config.yaml
n_kv_head: 2
init_std_up: 0.0201
lr_head: 0.00789
batch_tokens: [65536, 131072, 262144]
Each number is 128 + 24 x the weight over its row's rms, rounded and kept within 0 to 255. Layers, rows and columns count from 0. Numbers have three digits each. The size before them is the row's rms in percent of the matrix's.

# layer 5 MLP down (transposed), 1536x192, rms 0.0437, rows 1100-1206, columns 0-63
094:097125113163134104125159116156152086115115136138153119132131075109152125103156138098149126126134096153133090170113112135155135120188136120155105121125074135138119098109145157142106106183124151
099:102120128109146144124150144137124134067115065083133146138141187102123135155132157086139108103122115137117103095108166108119116105165128127165078098156069110138115104123085145106114104147121125
104:143147095118121142123133200152125104137140160128138103118099156111121166106119154115124118127135141126176107112087138081140128123087154115076093101135098064158125174104126109126084103122095118
102:083171124089124108135111135138118118083128142093157141081114125169152145140175133154154139112137091122107095209152112102108126156118137103091121136124126067136126121117120126151122083127118102
105:133128134128146130139115106143120139133128153135140117133118120132095105125102084134140129112104087104139152126137082114142100109137121148071152129136127139157173131127145120128098131116138135
100:154103159137121124136189147128126127126147107152112129155140145149180111122138121085131098117101097134099151111088148155155132117126140137132074158152124161111125166125158139157108102091140111
096:119161118118119132154143095147172131149136131121121156125127134190140103147144184128119109142136131126118144149140139156139122102108133114143086128107103121156126120123114115134106107113088097
105:154119110129130133177117182139151153118149130161137152084104140146154126129163129109119157119104146131142148130118084146081081102112152082157143121077161113150113115103148119105134094109151136
103:152210131157144126097116108150094126124143125143133166111163108159152144145160121130097132168103139112149140150156122106126109141121088097150075123116137091096121151080122126101131076122140098
097:098082135127134136151124098151172121130137100105123154142136128162141148177190112073107135083124116139118144179142120144104176116102127123127124129152100120165160118117117113123125163125124116
094:083122129128109131135167076134105093136122163090137129125139123127133127162116135097100096109098145138115185094152124131146151122146167127144112096113098132133107139125123135150119127109133106
094:126170120132140141129127151139133117120123101158137117132125169124103106144146055130149170144123111139177069128117168102076143112124163117114089148138138164136090127160120077134121114131168122
093:160161139149105132133162146156101118152124118098102139146144119075125088146124145134094122149080113141113154143134114118129091146104141165120135132123168153093078140100109098142147124137109126
088:139090151141073148133136120155163093121131082149124120103116144154123131098163119130141124111165115186100134156103164129146123183108124104136126120110130151145111122111144159105135168125096129
102:147146111087121088109150148136117171152103129092144141094147102145144163118080145120156105135118124113108162115142155164150148115123142116118115096150092137155110136110090104100093120086084132
095:124133145155123090123095148103156091160102116147104192121106143144131115086156129149137126129116099137095123123138126081132122170140124129166146142132118133084158121111131121186127104119152119
100:134123146146123140158082132131101125105093147118137103106170109103104106075128078156174101127103152112119113146140117123130133150125120096135123120132124108109117155155084140111144113106139105
097:099137137081182149133109143122149119093136130120134137147120124138084165105126116105139105164118140112157132134142128158086154087114113142128087135114160119167114139123129125180145151116125105
100:115156070134121158102123126091102143139136159123161156084098094153081107116094101124157108165124149141098140109137100166152111113122141100120103115098092145112165135084140132153126116106107133
102:110059124118154136126097076158158167089126124131099142106121113156125142133111163165119144114141124108146091112149117116088111126149144055146184101118119133134144153135098142139101134153137124
100:156084104167147124167155162119108159159143138085148140148133154153136136113114087110133110114145111122134148159145072107150094144145105141104084162165087133158148139106127169152146130121123141
090:103128128165148140118126119115180144128112148138122116133133122106172123126147142123153104115115167119100138076114117149151120110137152107095142133113101099127108143134174142109114129142118138
096:139140117133170123133170112102110144143120095132131099124153123115117107098095133137156108121154104150111088128139143136138156140128138160131138092136123132099134064156147141093131152153161143
104:134106140171113097151130100113148159127097123143128135092090104128130061104143126130156141096195092111155126114131103146112160135121161118134121096091145152148141079125101138103120158146145121
094:149146151155132115112117108142107129121125114132144122083122097097145135118093129147136134118155129123152114148129112128114148124149129079114101147060133115172120123117134113108143137124091112
095:132106157138105133138128090124124120125078139130092165146111126097112165108143106137086137111145119116107122095133131117181163130135088119166106131122134116110135114121128149085198095172097114
107:096094123102098130098121135124168141122149106105134117120132149082169121123104136148108145129135090119127137136148150115136112107139092103112202149152144106143130102111122187123095102109118151
101:123129125118134103111108163121106046132128113161126096147128126138167099122168123140184097122163113154102142080091138089104146096150188119123101117081205095130122154117109115141125106138093136
087:102146137128158153128105113151123140145144142126147122141139143131154132109136104109126102107110105155109123135119113067117129124124083120178153121101177133178104108112143095171127126110110141
094:098139137109150110096115085105092083086131097137133123154136135160124143110151095137110130094127144113102134120094093158114148078148128141160146120064152120174162124147160119106137143110141125
099:126141104174156143126134144066124159108114129122137145138140113156152096114119169118106137109166162072141114099084118118126136118141117152096101110148143132135104098117149095164122117142114192
099:139109121173105139130144151143156095138124124096118128126099138146126108084160132128171137145127066144135148135110122100050119106148136135165108100178122166095142123113128112129157132116112113
090:117148152100128125112133139087177100140146060149139118169126139161102099121131087099133132119142151124157176151141126084125102146101098094130143120134110144093136103163128154148188180170111116
105:169116166106167149090092098144167119122101151131134122157127132142142128124143099133128116124168101083121126132170117100128146173120063154173112138092131149149121115129126153143125104125122115
100:106111127120162130119106130128103127115108095132165149113081118153116094082126157159129120137111097126144133152131119130170122085112109121118125094118109141162139137104143131158120131144128140
095:103151135162129082141152099134106149113119104100099117171123112073102119138121139096136121125090135111168154119088102079124140105111144112126115137158133136173116157098151140121114095155113119
101:124085135114112110136143147095123097161110099157157130093127147115124108073127123173137161084115117146110127093107112122173116084121148141124145088154134127111127134149122125097135111118130131
103:129168126133106161109106116091133141128125152120131141094116110163129136154114145111136111111178146129096148097150140151151132115168080090099113087164148077139079111121120135114154139148133083
099:118146145112114146111132130121119153136095079108120163152095092125144170147106138138092121124128132102132134157156139093136135139137108149151111136100120148131142148085152119119133137101160158
107:109118093125112168128085120111154146118135132134134149118138141122176120089143136116136125169098152088107085078137158143168112139153130127166140162142100120146143115127131115152162164114153147
103:145120101116078171094113156140072137150091106162127171144140117114134124154121099089103154102167147142122150115102142180153127124176137096098132140138106121127131158133123082120092139108151150
111:105120101118172103132116165090147144093137163174106092132111145133147146124097154125130139141102152149165130104147126159121095143126109110126129129086132104150131121137155145174079084120131146
090:115147111132159119117182113139126156122186130131140120106125139143151122130137136131130163120156122093131175121117138144171078088124153141105124113149132133129169090158133123133099111130122130
099:109115093163100122109158126148171113075118113150080094151092137129169129098094130093149140146135119131130137131084154168138157112091144117095077142134128135178123126115107155178125172100110126
103:121117104139091160134155162145125150123175159116149084134119123145154130140120083156119129145125138078135120159131119146121143089086179107144134105123116105105113113156132117097111135128173086
093:101104048184106119126127120091132145119146162138108130101086114142182144139135149103098121160141140119135134166126146133142117162138125080146135140099115117127145102126065104140114153173132127
090:112162127141126157147114168128136137168109121135131120125158110118077104121116140118168103120139123116120127158096150116130093134113112118147128124140158123136098127139115132132127111061139162
089:157116162147132173184104145107165159165144114120156126141108127173128149144144118141103124114121131096119155141142085102108120131108133100130128097146114128084171113096092099168121102144121150
111:118129135071120104134180133147126123139135111145094124107159122113151167131078154090062111101113122139137134117106141132143138113137116169140126092184106139134128113135139163063135141179089142
119:112117090088159127101148126127108146137145113096160140127072105120175128149106138126093107136153130134112101118118129147131163120100184134143133154100153152125123136152161137097059065111099128
116:118104103078113123141109122118192117133118162150121140157126117130195135150108151120159160153136140109135138112110162093134116064110120120081144112131103120134142133099139132090115136098111158
090:132135104156122184150123120132206154152139158117132138111105119143122146110113175106159096133132149141076151170128083087132148127168122084118125152120093136160120105134107133106121144137130100
109:079140102110132151154144121120189086110096110125142141117119149121103148111174122135134102174137178189109151120131141150115152063127132149123138113132124118120066145118124098122132160155144139
100:133122170138099144110148151100160120136131132110103112123127127106133165174095121178127085142121156166136122101128088108148153123101141120125130178124089103136098172167099122141114146107166119
098:135162129149133142091140122167114112148157109142125126111152091115130056139129077121168125122147141116209084119115087118107129103132086120113097090120141144150124158156162101135132103091128132
093:150134134127147122157118095123131141066109167167143166135092166100134115114138150149110176097155160141123120117141155161119140149161136074100088112134136146138145101135106106131131143146144091
103:145124109125138146142117142117146107119195081079114110080145125136151090113127106168130088140130112120097119093157119153122111144159121144141129109112121128115135119105124123101148080102114121
104:145102156093159151149170131157128099115123130121105126102138165115087133103086097103118080114096117196109116139129107084138117115133150125160171136134131141133154114140170118164084127104101130
097:126124142107134119140097140069147151113147096090143142140139103115126123128114104142124165117152160127170099147177149109164128090095101126132105187109127103134144162136108072117145097098126112
093:139150135116151170142137136105102102120150105107094173142160096177100135105096118132209143084153142090105129140153101127126138082137101172148146113104128116152096131110132146150155136142121127
097:114150128124132121159138149101129137084121099123157105134115120138158123114151157098171162170111110085111123173121123120135107129171107156129153096165187146115162085135133153103125108176134075
098:065097109140115148127110128112129121158139137103114141149088148138110153108144127160154120145097149118160138152106083143132097135092147086138146149058105141079166124141109133082084131118140116
098:087158118133105118126133108108086185119072132122135136153110113150095145179139132135068177094097144120125128149133092103082105159125152125113150134109139161145121121151102116095130154119150146
105:116158130093101133135079107142123166171116123157157149170122095107152157142121143119121099150114110110130132144125099158132126154107112128087169121091160155126113124107137123147085136088138103
092:087134159128110141085137125135144143140105143148165144124126119127113140174166091109121127155152132129142088117131108159119161142128137134117125107134169154115133134112110105120124161123121150
095:127126132177113158127092163120148073094109111122085124105117142149114141149135126143137117151148141127150126132120113117149131131080136142105177193107143141127113125092126115144114178130097134
108:119089118156132132101122166120123119117123121129121133100124150117138127126132163098101097143130112121113126113135142107101142139113135070099136125114132138119122150124114133175175147109139153
102:107121113117109103111120084128148172122072090151123102127148178133153144129116113152101137154126100144111135139140179135175129121146142109129101093091146101113135123099120159117106195116112157
097:129151124144093127110133115106114128158157076146148100122171136119117110145105113126137132156098117125118135154071121139152163144151148133128136075109167150103139118139169100134156105131145129
115:124140156156159134118129105149124137127114150145127124118097108109088120127145134124117134141086129126121140152106154137145142114100172109098135117120103128128087149153137121146154137094130112
093:115133092187149137185147143154117132136148152121113104125161154080107165105122150129150106108110134153109121120118105118143116131091119159105126149145121164122127103096114120163124117127113142
091:165104088138142085169100133143153130131136120123118114131109119102129114102127108135147110105118101118107135097119128120141145127133121150122122142132192120152155095127175138100094127146114149
103:153135141117122162159110166132113110140132121146157132090127121131150123104150105107123117117110141177098152143113102171147155116146135140117119086138145146132131103151119110114119135125127133
103:151092119165140083142144133087121117121133108126161176085123146167114137166110165102175099105113152150127108098135103146119120115150119087116148097146152144127112107143144153164141100105152129
100:077133134134131121111131117123120150088157142116119119089119143120156135127108136128104068177140124162135132092112101138130149122151092082121133123153104091149151106081191176133116134130153126
090:134114078100129162118086152143161132105105145084142102130084129109143141129137176087138151109121156090111089115101157132114154127133090119143143075109134137115113125123115137096140115118149120
097:122120133094115108160128162166148141112126124118132118116102121086155146098134108142133154114101098145114149103141073121105120099122128164116109099087168103138118108127141119127159141161109139
104:142132129091123119129108130136093108103099105151172116116117091147146126120109110110148161110135134118132177129083146129109131118087181133146120094128130144139125108110142139089129120101141131
106:120116120140180088159091129124122145065172156120109168156094150123139148132149146108076100114128132135144103113154110098115125143133111164123132162132140078159170140146153118142127123153134093
089:137123185139120186166111112111111131130137129119184103157118180140099163159107130092127141095095137113113121166118144132103117145126134115172130103109162148125093096117148139131144129128115124
100:140165129107080133126185131124134129129127149122161118102115172154147139120133154127120125150120134103133145150098135164132146121089105142086117095145163136131120103095101068099112160124157111
112:135116139143153145165101163069165167157162112141120156118127101156110125166121140061118126128149106087154151169168114164095134119141117114138125123142098100097146108104105132142111115111154128
100:106132132125141193108070093159112154128169144121143162125117099088108090109141135137130134138131110142111137135161057115091172134136121166135073141127108088153134117178144139123152128137088099
098:132158154168124109140123117088148143152108187145110122115176136104142166181105150096133111116113176084132136123127104112136126105154112138169116140125149165160151071129137129152145101122152102
098:140161181145097103129080149123112133187111086126101135147170133126090104133126117149137149140086131114136113111122138091120121153132151153114141152100144102097155121141104175140114125139115103
101:102152168169126094113139076109175093149131118151128083131159157091097121103146132106141123155109109122119144112110152124101094137134066128130133147114154154128122086114143125144171139070118124
092:128128142138131134167147137155118152113132114110138117113105158159136144128160106134130088173135147146118159117134152081135111124126115154128171113138145092094105072117095144105129113184119132
093:097117130107179137108117154107121112130102100091108137142117100110109150114174151137129170103122195113071135103140125110117141161178163138121097174130076150124143166151104099119172112118151104
099:133100107130096132142148143097146099163153112113112106133125158136141173122113127151186150141160149121119103166127172072141174136116148147108148131142130123155142159112063127097135151120128111
108:113162095111079153105173110171157127135129123145090143137136123074064098178152076105161122140133150132151142126111131095133165149120139117139152170132127158140074090113126126140145118136115139
095:122114128128129118167054129137189094110108144136126141136139119130127138133155121121148115115126072177098153094147161131112129129133102161070156133125164119161117138139089149092104136132136105
096:128144107164124088105086112122149119119151065155144141154117133065173122159108156113178110149122099122108139116109139156119136091135136093145171128115145141143139116137124128093146115116121143
094:154109119143180143098132091139174140148140135146148118138105106134150114148103155115149126143119100113094098099089183130107125137113156098106112090137117134140147126114108128130162129126100111
106:135110139118129098103171178183140177107154128170114137120109109087148140123129111131131120110138086157115121116115092122110098137146116145097125103101111174137124131171124090131115133086117134
101:121109086133093144117123127131098094132107141140158126125107183141144127110109144150120172152115131104148104126140143127124128118127111111091121115150124149186152110125119115137145127125170094
099:142105115097149121131109156109123122160113127109126129089091169110059128093155123143110123095106178131121157116100139145155182139113127120135151116178144144103122146108111176096123149141089118
104:130153141114099133102101109119148108179115124109106128107115150147157108136087105134148108144156106102124120124139137132133122074102096142087123130174108119111138166100127132141118090189113095
069:106161122153137152133133131134138148149088095122127120138102148142136122112096120073177178155126103125118107128127157082113134136147093112121103146121112149120168152125120128133104115114122092
096:115175154141155142115101147121161124167100120107111111140125133081114139081148108134139091118136162113117134138134138134126092185103175156122106145171166107075112193122126157140131138119118104
110:121096144118117128176142132124099116127132162125106136146106104159132118119118140151132139130175107139171110124108093155109097158115119097102111106187123091129128161168125109177164126160121138
105:137131153181119160139147115171138149168083148099121080133143094123150086146182136132129065139142085093117152139193089106111146165145134125138062164101114152125111137158095128112110142092147102
096:111121101129111133113121117145127091120102090125148133111099097138128112143092128119090149180114087179113124156149123160154155130157122145187109098115121139109113125112115146173172164170115160
108:111140087133120137135121107139115134176111152139161179120133107137156120081113147126170074123122092108149117078123110174155158093150100146125094187151129078098104150110162109115122092097158135
113:132111142106121115074131120111161101112121153107140118160113093106176104109096143165133110113108127119087126116113118149172113125149147094135141129097119142161139118124106114121112128131138150
106:138101160146088145116119127131145127140148123140127160144133129133136141155125114123090098108122097097130155154139083155110138140127144138087134109138117137093111125139123139108119139121095110
090:190132137099156139132115133126139141120131084142141140124114150092131118121104132133093165166106109107121133129128126147107132138122136122117119138142164144160163167129077107113130133141134156
106:131112139122142163103133114138118163143114119122145099186121147152115131126134093156126170154127115114117138130144140106151139176144123169121135092119136128114101111134159180161141096164107078
# layer 5 MLP up, 1536x192, rms 0.122, rows 1101-1207, columns 0-63
094:162109104122180183071075136114128172119114164138118119127154117144078139077100129130146128132159124127146117139114132134164125145107140121171139113115136097105119108079171152166137141112155147
100:079170115122119102152142153105171123136163158134095131127107112124116143121084153111096118181125123148138081156112106074134122113130154127147135127148148106082162131135103118095121129133152103
103:143177121144116128165135130086138172122105124104092162145121149135155162128085134146158119141149105149145181144127154104148116138111113124119092177110117100129126127142129131124124128113126135
105:151106118163171099094144122144163133146157100091178097112152150132126120132135149076144107123116126098144162137101149125103102107112108136132057171120088158116107109096141134114137099104175142
102:143131161092154168127084084150123116138112124095102164130137127118134121091163129153113156125152145142142143148172176122131126150093127150153113102127106152142121146079132134134101103105151123
096:130146104114114172129113124094113116124104144113101116120133144112115140122142128176150104120098165140198155096105116145122152089133091114161171124119119109113130140128122097214046139134105071
102:157134137135155130088121145142117125105126104127128120104170115107133083088112136108162136140126131165126191144142132142151091178118159145116124137149139143150135175154115126118124154143145121
107:096122089140095081122139161119135119136131127124152154123099103113164158162126151151112166146138112078160147058163126169083137107134127123110077141094146139149142158130126171128102115126136141
104:087143077136105127105108133096120161136123152132110111102137150075159150069147079175142119131088134120145149117104107165162131123107148123123136098183166109130100138130143109096140139142163123
100:074154146169157085100127126121101124148095154126139135105098133105096142139120152136160159133157133106127118118163116139129153103131172104107121151130112103137107145125109140123111107118133108
093:179149160155137121110127113134107163076104102090172110123167085102130134040150134104124165114098152133148092105192159099114147170108164118163107143118084176158154140103127140167101144083106168
095:112125106107120121123125098124181097122170106123145126125135106108085095145088111136148187105174159185102171120174125106132155109102148162144185106089097127127150125121118118174171099169112125
092:127119125122148102112156097143148105103128126147159107147116089082154113128080156107125147045149157170151115175141155153083135095140123156156071160133142128158157149106116134167091130117136148
099:136149162148102143129122102167151117122052095123085137127145120150129138171130154117156110130120134151147127145107084146135110116110108148118128094114165133100151106178120129081124122128088174
097:127117139174124131138158113150114132152132155097084101126099110129170142104137177115123125113148109126126192140115171135120160152168111121176146139126145132131157137142162087121144185104184098
095:123138102137100124153146105158151133136110123119109138137135121130143174150117158088155149142101097112112156096125087137116157122155096121141120137154144100133133102153123125128122145142160165
102:166160132120136144120125117129135174136144113147103114112125107085138129110142138152162144135136140118106095096122116147135161149106126098097112173122130081092108151111142150155106128157188112
100:131095144126140120122156140122124134115155092149196114149124099145143101106087120147169143127144132138113101139153125104124105110118108080151060166174163099172143142114141104149112087124153126
103:111112134125121169131153105121088137085103116149150086132135096135117147132124124063098118083089149108164091146127128176166143113116165170119131157143125135111175138116123153089100143130144127
102:082129127141128162119138120114156150122123104137094143104115150144176162178105095164143126127087088157078125117153089173080184112149116101084153111094164151126134105186111122138142134112158134
094:141133155163197108124157109128101131118137131155101155143151109096123062133147120101111101148123130109096118098112159118125138105125134157140106096101114139166127085150096147116168097146130117
094:083143088150129117097104171107139148073146125137147126142075158162160142115145167110112117134151130114117145167104126128132118110119118109099129139113125116110105184094131127170107137131130108
105:118111129123117123137170146126155164102077120150150133126114095074124159091149070104138132107159128127110118123136069127101133132077122144142101138101170112104150134184111108153161115089176130
098:164157082087139134106090119148104099089160133112160091147110093167132153138116081135169169134083114158135088140152122143183161149141109116172142146171133121119120119123181114106128134138118101
093:120133108156167151125159145093145096129121101088169127150112133136103122149104139124127109169127132131128139165166122138118149108160176123105119116131092139110121129104152085110116153104129107
106:133112126149109166114130105104135150105118146102143098125155138146111170124149129106092141121099117126100157125114182097160114149107139117162122141159166085122152113084124132154150136119122150
100:129129117095135083138157165128126101135114122117122143160112117101165109154150121162144115179108149143118165137073136170123098154086147135163134129156129092093118121087086130130118134083078176
090:175097105153105142110120147096111119081182122121128142115115118121089124151130122145161103127136154104183123163135161140149119128109132137110120149157086113143119153092099130125093121127152101
094:124106148108122149136166123124112117144139162072141121150144095113115153145133129123188136169137116091127114112163117173147153109139142150134160112125103083146138158093119151137129138100135141
104:128138122112116125109118111126162123121128157130159097136192105125135169147131112132088113168104112136134122140102137138115102133143172144146165130103106128149123126122117109145157141115163119
100:138122149133048116130146123116119091158164128171151109132117139132105168136170104132125137126143161147196111123135101112122144134124117115102080102106144114125119155148120120119095149111119135
096:108158101125128121115123117104091121173116156102125163180140108174139208144145117141110117153139126161108062152133146175117117136162119108134098127151130118113070117116112144100142117152191112
104:117125145153141111153083173149143120177118145119070092134091136096199138140128094155123134145090151108132113137104147148123135097125104105103133069119135149151146137125171145106088137144124123
102:136099156121140096069160114106128163121162127123153139135136119120079119119101091165165114129107089163156121137132122175124129127149153155084112049159148156161093109146101155141138126131161123
094:102128145111127137130095139123161110136154129133118116088144127135119140151133144185187096154152139139133148139137101151093161128091164108159117120110139074091092128091132094138136122143181134
104:085142109133121125130086128114171115130127124152138101136154109135117162143140107115110130132102158140117104104140077105094145096125111148165103093072114120116088144111167121112148111105120134
102:102104141143099110169155089159108163117158085156125134136137133121147162132106160135088093127086129092144153086151153179133120147104172177147130131156136107137159151076096084105098115117140106
100:141103128123114129115105152132125143115121173149098119162090141140103105145152165134098113135156095162159106102145140108147156127094130081112140172160143117144110106111157147104139119147124152
104:149131103137183155099130114129147144141119159116130112107086072135126128131124171110145122102129092147151143101133082140162145098181166139178130108147110123153149170087133146135103094158103091
096:093120091125147104125127098110085098155108115147185129101139126127073131080118136179093145132143097152102142140113120149093104098149111130153147130156121090166141122116131126149117117157151146
106:118127129142127134155165156092173102148112108117074136175117153115142120153147081164093138099131101124141168114141095111084103136173170158129113100144162139133147143127126082135170166118171135
093:141143066128110126112118162174100137125133143123180111150162111122128164104157097158134150194144125124127139120163131080109131154123176146121143143159114105126143096094082116123147118083119147
097:152141132144078111124160161116148123115099148112139121110150097128080098157121152143143121145146175153112128109132125130127179142147110137094094125166119115159139141113114111084129140082121123
103:166095144121123151155145147115163145099108129102149132121115132120152149118129144110129146132152125129159116130120122079129041081129129132167137181114101117148151099067158146125146144167103143
093:137120124169129150127101155138151117115112112138150130100121161128134102166152127108112126136144112119134152198140139149148130162143147143117103146122084103120137124090117100147118163173126131
094:112113099131128123213082134102120149096124128082168110110143155164180127120128159114113142147095122125131140146155142113115184139090126164123127161136129115148111106109104109114159148117127097
091:115141115069090114116146115136119120145151135117137089136153150130197109126136144165135110109126108149129166118128117084112139150133099131163128117066139079166131130106122137114118129143147123
109:100108093133111116136123136103154130100160114106098128152121117158157113160128157118133127108152115107124115118126132133152145143106123105102111128115098098132113141122118104098136128096138157
115:135104090120143112151137133082104142087153077128152155180113119120154103121128162142154151120132103115136149172175122109180121120096157163116096130142137112156131089135131116123099133139140127
109:121138113117116112145165108126159102126143148101140131163133093125142155098117139132111118153094110123145123120149148111168126103155148087107114112128086126113114144116155107119099110167136174
096:082150083075143152161158126097087164115106142145052128168132102122116169141134111114093192118136179139128096089100126155161134114129102138124096110155151138130164126096110139162110138147129149
102:045109066108144168138133126090137120093107116143091156128083152111132114093165127131163099150129121148123152143128141097106127142140141096200133129148099094136133151147110106184091121120151145
104:138147107148102117160128112169157135116160129095125116113162135157084112153153136151115101141095140132120107136126104129141140161108093142117129116160152138130079169125081146131120136157124133
094:149134159102189128114084139123172084194117129133102175128115153172132132114159121085148100121147149090141138187140097161131114157113137120156168128141129134080122130112097118106148150122105131
093:133127150146136130166117133127083085148155113141106147090102104129160107146131144196136063132116117167161127133134102114149139090164116146157128129113122131117131124129137122133144162108116132
102:141102139143126119076167170123144125145118109107090132164096131129109088166141151134130123109125099159125144122135174142105100141148123129152131164155139111131117146131176153180163146144134129
104:064087128124123089167115146098132096118165123145137138169128129101134131153104108134140119166119133150087121121120140133098140114137162114139119170164146158133158176115156120170123097151135131
089:157116146109126156121124109127136152131183121118157150147099096127131092100103126095157150146112115082117152129152150096149094138132153150148105114106109079123094139097093108120153118146135061
097:065134124151131152134118167148115151153129116148131138130120129136141162114123107112110156122134093115100159104122156184157101146138127090122076133154134136158145143121150117142182117135135105
100:094125151100129099145121123147146116134184131121134120133107107149119117131133113131147077133061136101116166132109125086102143169125113104159086184092119166111142087080119138109130138160154147
094:127118157130098139141128110135139109117105101108187109134129090107127131133131105095124122103092151132141105136114124112130085131154129165114112130133123128132129116116161131107129158095153149
100:155137101098177162129129156126127131119150144141111159142094159096086130131137112130132160148127191166152119127154117175130115150121114103137128105128121104111116138145118124125088108136130139
103:106189144149151123118142110132151140097104118105145116141104160118126113119157096174142150131138133158143122144158111135091117134151139130154146126137110112153117135115148098138147113150158168
095:134151138146117122109142117147127133158131154117161154163129120143124103166173121162111143114087183157156101108139130118160092138176121131146117102115131152116114121151130165146116094083087088
096:089091139148146113129108095120170095104148140171139108126111099152145104122121126125172096102092094119133174156142125119127128094101115121140112157144160139141174165127141075148120104180122128
107:160128105112140111152122105114083183160110130117135146164109147157125117124154123119154141121132139151081120089124130099167128095099123140115095129115100147168150104135115101115132162088177155
108:127111137153172162088127148085081154122122147117130106081124089128123150157169102132104142124178125154150089155106113166146138199103177145100155149149159127115116165130180116150168084120155087
097:136115144152130118120072096112140184110102134126111120101161138062164143133129105124125098085122108133159148101118118149153134179131154114108112145108090144120133144101129164130085146110140142
101:098128151101152095125117114141163118135139146118129108124092115148135169113129111140108149124097122182132151119122137077109117129087138129146145170166167123137093090143100145082112109120089114
089:143109150119118101105143101106145094147176172110116107140139109120149108128101150135098133093098193134126150128159128106143076140136136126152119114122175117103111132149150123154164099138136131
094:122088089090128113102159075112135135121144145112138158151084119151136117113107075119155179131122076124130145132113144129146127109121118153175151156169085126104138129116067130117113128163113112
100:074140128119122111121119122143132103137086130131131115130117138138119089122159134149182152146095141086166102127122165165154125142089154113149138125163143126114116116162094097083137149143153144
103:132121123133131141135135136165125180127120134106188115119078117114127180152154100140131160116137117106097056124143137108110133148165099073143128130146117095108133129116124108108099115148152140
104:183142146079128131164141121126113114088138109136122085108121121146128141189109149098143161163138165151128103135156142140089127116106118126142112093157085150087113138143151142110114115135125101
097:118163160124112118142113071141110064131152142149161146136133109150133101148122085168117168130161113120094196117138125151133126106119121145144102125083114098073136137131157150131153098167108141
098:098165131141148109163125160135122112149142102100122117126118148125090098130160145106127117140135138094082148182117161160110117130152150131121138141127105125173170160110087126125149123178108166
106:152128124127092148105113130127134158128105125137137099111113123085139169167169140105112113097117160137165097109154128147122106156140106121141130143120148133124104150106133138103122133127148115
102:053084126132117145126126111123176126062094146093154093133102100139078117103160119138128113110122104136096146118116133184134147113127133188136178125164156118151127126130158133108135125099161146
087:087132131126098113128121116139143102121126158159123115114135098124064132068078123175132121135153134126128142103119110142145161149139104137150129103117111115139147122146123150142133136120102099
103:119160087105126112143097135106135133137126127117132193162096119121151086104130155138139143124125152113128071100146169160122118160153125130109137139152148079133125120158152108131126089146129135
104:110143120138151104147122143138152123110143122180098106139135151132107125120141143120116084155110126183138144129132186152115153122173143065089080110166159122122104152111126101111150132174163148
093:136112115166143133076146143079116129120124099130115135129154098107098061143102209150151143130139107131102167109075098136163119086141149132155110155161111107148119122141109153141117166131121120
094:103156158142144125121122128152118125098131116148183077166132152095150162148153122148187141106148116127076146109143116181138112119121129127115109106179161110125124162116153166151080157119103130
101:133137130140131134117136087108126136137150119124126145103118131110121155098127165118151169141087126078120124120099127162112117143106154091091125134136158116145096139123124132106130145123162097
100:092140150148118125131167109082124128146140118118126141140117158126147104108158101102145113138116130109075137149130151172123111153132109112143142125121118153162119154105148085125116171064150091
099:108098131165114129095134116130172126140151158125124100164139095103134146117115156105127141095135126125129129102147177128160113106119137116127105145137092116208160143128132148116105134092153144
099:125153142124120146096162140108134136155083119148110168142134121115066125116178098092145125143121130121193155105134129160124131146112115144108140072157162131151097130140150114126133160095163093
106:154131129113172143157092086139116144169056156079108100128153170091127130093150101153144094113151132134113134135154119085171138121118144134169162120074103152137126104129141152160109150128157163
102:155163132085143121126153141117132148103147119121070141102162118136106100135148137153126125116107149126155105127080113125131103152156070145095165109119139118178129151145165169120118141140135104
102:113096120115169144171158097164123169187106152128081149108152142145120121092080104142113081144147125088175146124119120127131154103119116142139114143142128142131094104107148111138133143102132145
099:130138178140106141137157113194070182128151152138116157152136132176133142147128119162139148123086130088125131118169165104113138129087092145154101119112099104112080112069133093121135124138122108
097:109134123119134112133178115091092142191123141100128175120147107178102120122130132152115153163141139146131159105138154137141117098144144134124136158106109140123118158142160075106090138080133096
103:098181145124125102155141094087147125108157118136128171106139147105137128161138141119142179129114105083115106124128157160133158107091158132174107131155117115125115108104143141099133106112159071
104:110122136108168137097083122095113147143150130116110094165141132175156144117150112152128162125120120111106097149143113159162136134129104095131153166109124210169119107103109128156163124169172157
097:167108141145140119156072148143152096164111122123150108131135120118078138145151098121115116131151134131170108129137170126130140151128145130144142110109122130095101120099122106134156129108155112
098:100125123128117145163106141144128123157104128154150089135130134116132102112159105131111113146124172128117093131156135105139126131097137145151109137102147144062142146109161120171093130091134150
075:135114104101124099137120116141119101104143162084133110104136134129138119136137084150135157069137143153093123100152132118103104136141129177127131172119106147090141151166134137111139157136143108
095:128144112150133124131124107149152140128132117123075142104083143162135115187142176164131080136079128146122142175093155141094133160089100144120089118118147141153135103145144126124161140148171138
104:162096105138090093151155155141130077155134132102124111162096136093143095128167159132113155138128137145138094128107121135143111148085120130130119117121096138114101145123149108133110175104134166
105:188158128112113116141117165121162155144110101129163121093133117104079161117137125144183141161132088176100138137116157139131106127106132116113125092171115075135083116122153140114192172129163133
101:158165135103141116162126106104120134138132111085131159108115122111120172115129114124163196138153125151112069139134114134144136135128117135173149112121129106110099157144101130115145154114136098
103:096099092125097097110117103119109168118131113131167154138132081078118154126113147121142069105116153099153099122110109126136145146135112093121138165170153094135098150127143135121156103148159135
111:138130107156154151098122116101125131138140109117082107150085115108118127107143140141129167137089119104128156132143124102169120134142119080116119139116152119159134086091112117107149142129138164
104:090146105135113144133143139107147134123126141120162163091104145088140147117161130172142075122136087142099122115130101111144137169155113146063143093131120092116137100146114112146140097112143121
093:110131129180083126136148158140127155068112131100157138125157106146116089166176069099093101110144080119130131143139096131122127150109115143137148142125099093113125184117128144151107167136149140
101:102125114094147116102148144134154146120086062146130117110150122183159158165170109131125108102103110156112151158115169109112155169091102127143119142159072119168068149145121142144127130138131139
101:155143120111116150163136133155149142124104140111121165127141138099104145126139148146164113123166111156120156122136167094145169117150078121136125140089158131124085105167150128081134145130166127